python train.py --num_hidden_layers=11 --hidden_size=384 --num_attention_heads=6 --num_key_value_heads=6 --head_dim=64 --intermediate_size=1536 --vocab_size=7423 --hidden_act="silu" --norm="layernorm" --norm_place="pre" --norm_eps=1e-05 --positions="rope" --rope_theta=10000.0 --rope_fraction=1.0 --qk_norm=false --attn_scale=0.125 --bias="none" --tie_word_embeddings=false --parallel_block=false --init="uniform" --init_std_qkv=0.0287 --init_std_o=0.0287 --init_std_up=0.0287 --init_std_down=0.0 --optimizer="adamw" --learning_rate=0.000911 --beta1=0.9 --beta2=0.98 --weight_decay=0.11 --lr_head=0.00476 --max_grad_norm=1.0 --warmup_steps=412 --schedule="wsd" --decay_fraction=0.643 --decay_shape="sqrt" --final_lr_fraction=0.1 --batch_tokens=32768 --max_seq_len=1024 --doc_mask=true --train_tokens=359100000 --max_steps=10959 --dataset="wikipedia_en"
Each number is 128 + 32 x the weight over its row's rms, rounded and kept within 0 to 255. Layers, rows and columns count from 0. Numbers have three digits each. The size before them is the row's rms in percent of the matrix's.

# layer 4 attention value, 384x384, rms 0.0584, rows 59-63, columns 288-383
094:173178116145125152089079132135098075113168134162180128154083108186177098125101154097136130107214157137122142112127140103173090129126109140112145085132109144169145141139129174156131096098166168117135096156105167111119117134110111131133065154122131064132098139094170134133136131154127156132
096:122129158086132189120120146129180132186141183119124159133079100202115139141130153165094130139127126156097151135131164190084138147090133228138191109117101135112147122163136169172151119143132186139110156091065142148159104103102119108124119136128152123091160121089146137088127138148072119153
090:096117142145149104115094153110192124138165127104125161098171144110111136139152074097157128109128085114141151106155138098132145124150118130125162142085138128123129130095142111123097137176135101115081116131175099198142129146096119148163145100115134108114128152096073102138154150053100089148
099:125158127168180150128136105162162141185134048119142065215132162079120111143137134058095056172117177154115074127130158130137138127126063152127119087180139089144106180132143198114139149118116148129054144148068158159173162098114120093095089131129163187149154056088121090125046100094124138113
092:210095147100135207140144106152101081133178172146165199084178130113146119145095163124121148107139122139165142108091118087123087104129099099150140152094111102165147139095117146159103128071161122154139128077088113130141162117147126142043119160106093146090074030147069102100116124115197149069
# layer 4 attention output (transposed), 384x384, rms 0.0582, rows 59-63, columns 288-383
097:129086127083133105079117075172124121132114104150109112123129138107123123095146126189131130211149175152105100169097106108110078106153125141092121121199121145051121124136127111091132150124158091130144105157125109054181155119144113137137143096118159101189114172092183183130156154157110122147
091:101140117117119141144076105129146128139146138153128091099115129147159139090111154170093128128168055062077177121131102059077133146132094089142144090123112179098127106103110148145098138186194152125120139139121107088160127185129112087096161076112118113140126123119100139130099167117138136122
089:147078147184062118133120158104107124128152108136167154133131086145106136145067083106153174125129114145181178119139101099137122119117148115125147126105144116160117123150095112132154129147110131129155094090118111209093130100104171139130100091164093125076147130119123100093147090100104115121
096:133176141137118090102114141070107101083144113120130117098091175120128094054084097188162182158051125123094122127129106107072178151166129153120173135135075122115087121104237117083056134137187116138135156133113120136127171147162176128118141067142180168114073149133147161086091114118153147128
088:133191160052109110154070090114101169105079121148143097108110042200116102133155123161111109152116140157101078133182119113125126091071061094102124164167143173130168113150090105096185143112105058064088061062152102061131121094124137162125099167109132114140098174096183103110131153121179154073
# layer 4 attention query, 384x384, rms 0.0482, rows 64-73, columns 288-383
117:113146113116150134157139138122071175072082102136131088117163134103096146126130128153089121167114036131159133084132123152128164116145166130184106186109166156140132097117095096120123117113136112123106128197132070159126178122079096150158153119127162119128091115142136180134146122129089073071
082:094114156170089138131140080108134112133131177093142145117125156119123115148139133111104161092123168154132169185166124143094112111174072100113087117155125106119179174152177172094170149137136115149134094094151187071111098105221108078135129117182072136098152158093175082103141108120129168146
107:112074141152130104139111085096173115147109133123142156124085108145163144121114106130131141083125202113125158124097135131192133181119081129095134095134105100068109081082139178076140171138117149147130095148140118109135071159122188096108095102085133110115138154156160077103150155157166174153
095:167115135111105093133077175122121095218142122124139097140078114136127098089142125124143108082134191165149138201127149123159109127147122082088166089106086073124116148111161166097104118145120158150140123102138116135152124154165192166149093162115101138105176133149164072149128136120135146130
096:113134079096082116128167102134118129108111231094144137131108105105096154127095095141142087115140152134062122153150108029099083099106111120096136111169130088115157099106182173102140189100088098141155163046138182104088079135115135119127151118152096082129106144152125123103094077114113165176
092:124082166162083066159082181136157111153108140162140168077143169071204100125144126129101137103140154087145156140129135047154104100141114136109140124084120138138148190097146126115131128098156144183098069104088183159190131123195124082177068130121174155091154115116147064162153168163118127078
091:149158112130154115112075108152117129092130056165164154128127134125152108153151087135118126103130113126129142112114165140171131084113151140175125116071153128153146168159115128176125110179118170153117088162083134162120148074097147051119075124070158151189112124156118158165159122026104094185
095:089126148105148157105099137139162145190156173062114105125154054113087105124079138145099134116166182124098086122089152151112135122113132136126117112150125127142110138050135089125099142155110100115142147080128132123082152130102209100097171157136080160077219171199072128109098125118133167148
099:091158097104108182106134150113111146123124181166067074164146128138118099118110120120144138186135058072118077130117111156106123099199163124106110130112165170154132079156101109210190114129154062067097153145146096111102155087089070119128190162145118096130099128101105135070093123107123106088
097:232119143125113143152155143155130084134111107129146128070162151121184117147149148154114135133138107087140117157137061108185087148052171150123156130104072131118109101159125144051084103131137185189216100143096116173116127142156164140158120123116089143138136113167173134152134155115144134192
# layer 4 attention key, 384x384, rms 0.0479, rows 64-72, columns 288-383
121:121150127111075107104205154132142139155152175109131188165145129111130132180103119126092147107181073169127086127108151110094160096169162125124123068083043196165098108158125116154146123141125148093078159099131095106130156170107071132132148176120129157186078143134119138117129095110119135143
094:138117129129181122095086149125112115120117115074133132097122102074184143137166144100189102157092164113116115144148122096233122151096085108089160204162162082119165160105140161159114129178128097112157094178129110191146097092125147141159090141144153149110133073150131132140133117164103082147
104:132133125144167138129055124142096140124101109131104083094151094142111147126164158138114188178106185134139112147100091080172068135020124116105116153153205078076149182094110071138103117129096122191146098152107136148138148060165152093117084090107143097030110153136122162184133152152144139136
100:147121138127159163144123122083126127111101149106103105128129151081108111141120123122255107172093148077092158129157135112182146148134128120149110145136134075077107162084143127148111148095123106167227128134161183142115114082159181107112146082129134126151196134098087135154136164150129130143
101:131038175163121140193101120189176116121126080141167147083140119118079148120128124171127177122070152093122064145118126108142163105048119149080163154120156045137176095109134114134083162148094127126191138120126098145078159165151080132141115154130131157083123074119093163161106105165111143083
093:068148119110169085130151070132212126095150086134150134130083112132123127114099108124192102103105131163141134123148114155136197119165064155129143109110142208161151137083161122139133134108118100097125088180134187099108117127149139138102107076084124093096072085096181111133134139136108158177
088:167175166130132153089106121127108139080151158148131080117155113139131140109187101145180101143141160157082133129163139121138124153122153122156108167181176096099143193143099158063118059114101129139152093142143094140148096128113111071137145144123131087116140134118090059140152144131118073180
095:135104193110147157148133096135160135072137118110135164101163082094127184127216112088154117107086144114106045081160129145127167126061122160129090135136112115154128130140102170096131110111082068148090105158164157100133144117118155188150116126121139125126112100120124085165125178148154180057
097:110090096120144111115150101159116088112140133114185179139109132092179125131120138088043182120192097130130126121121099143128082084094117094124128097077090169157110073154083155133178113196136105086117116108114087099128156098121089105146115158149097146168085142083103157125180067107118116102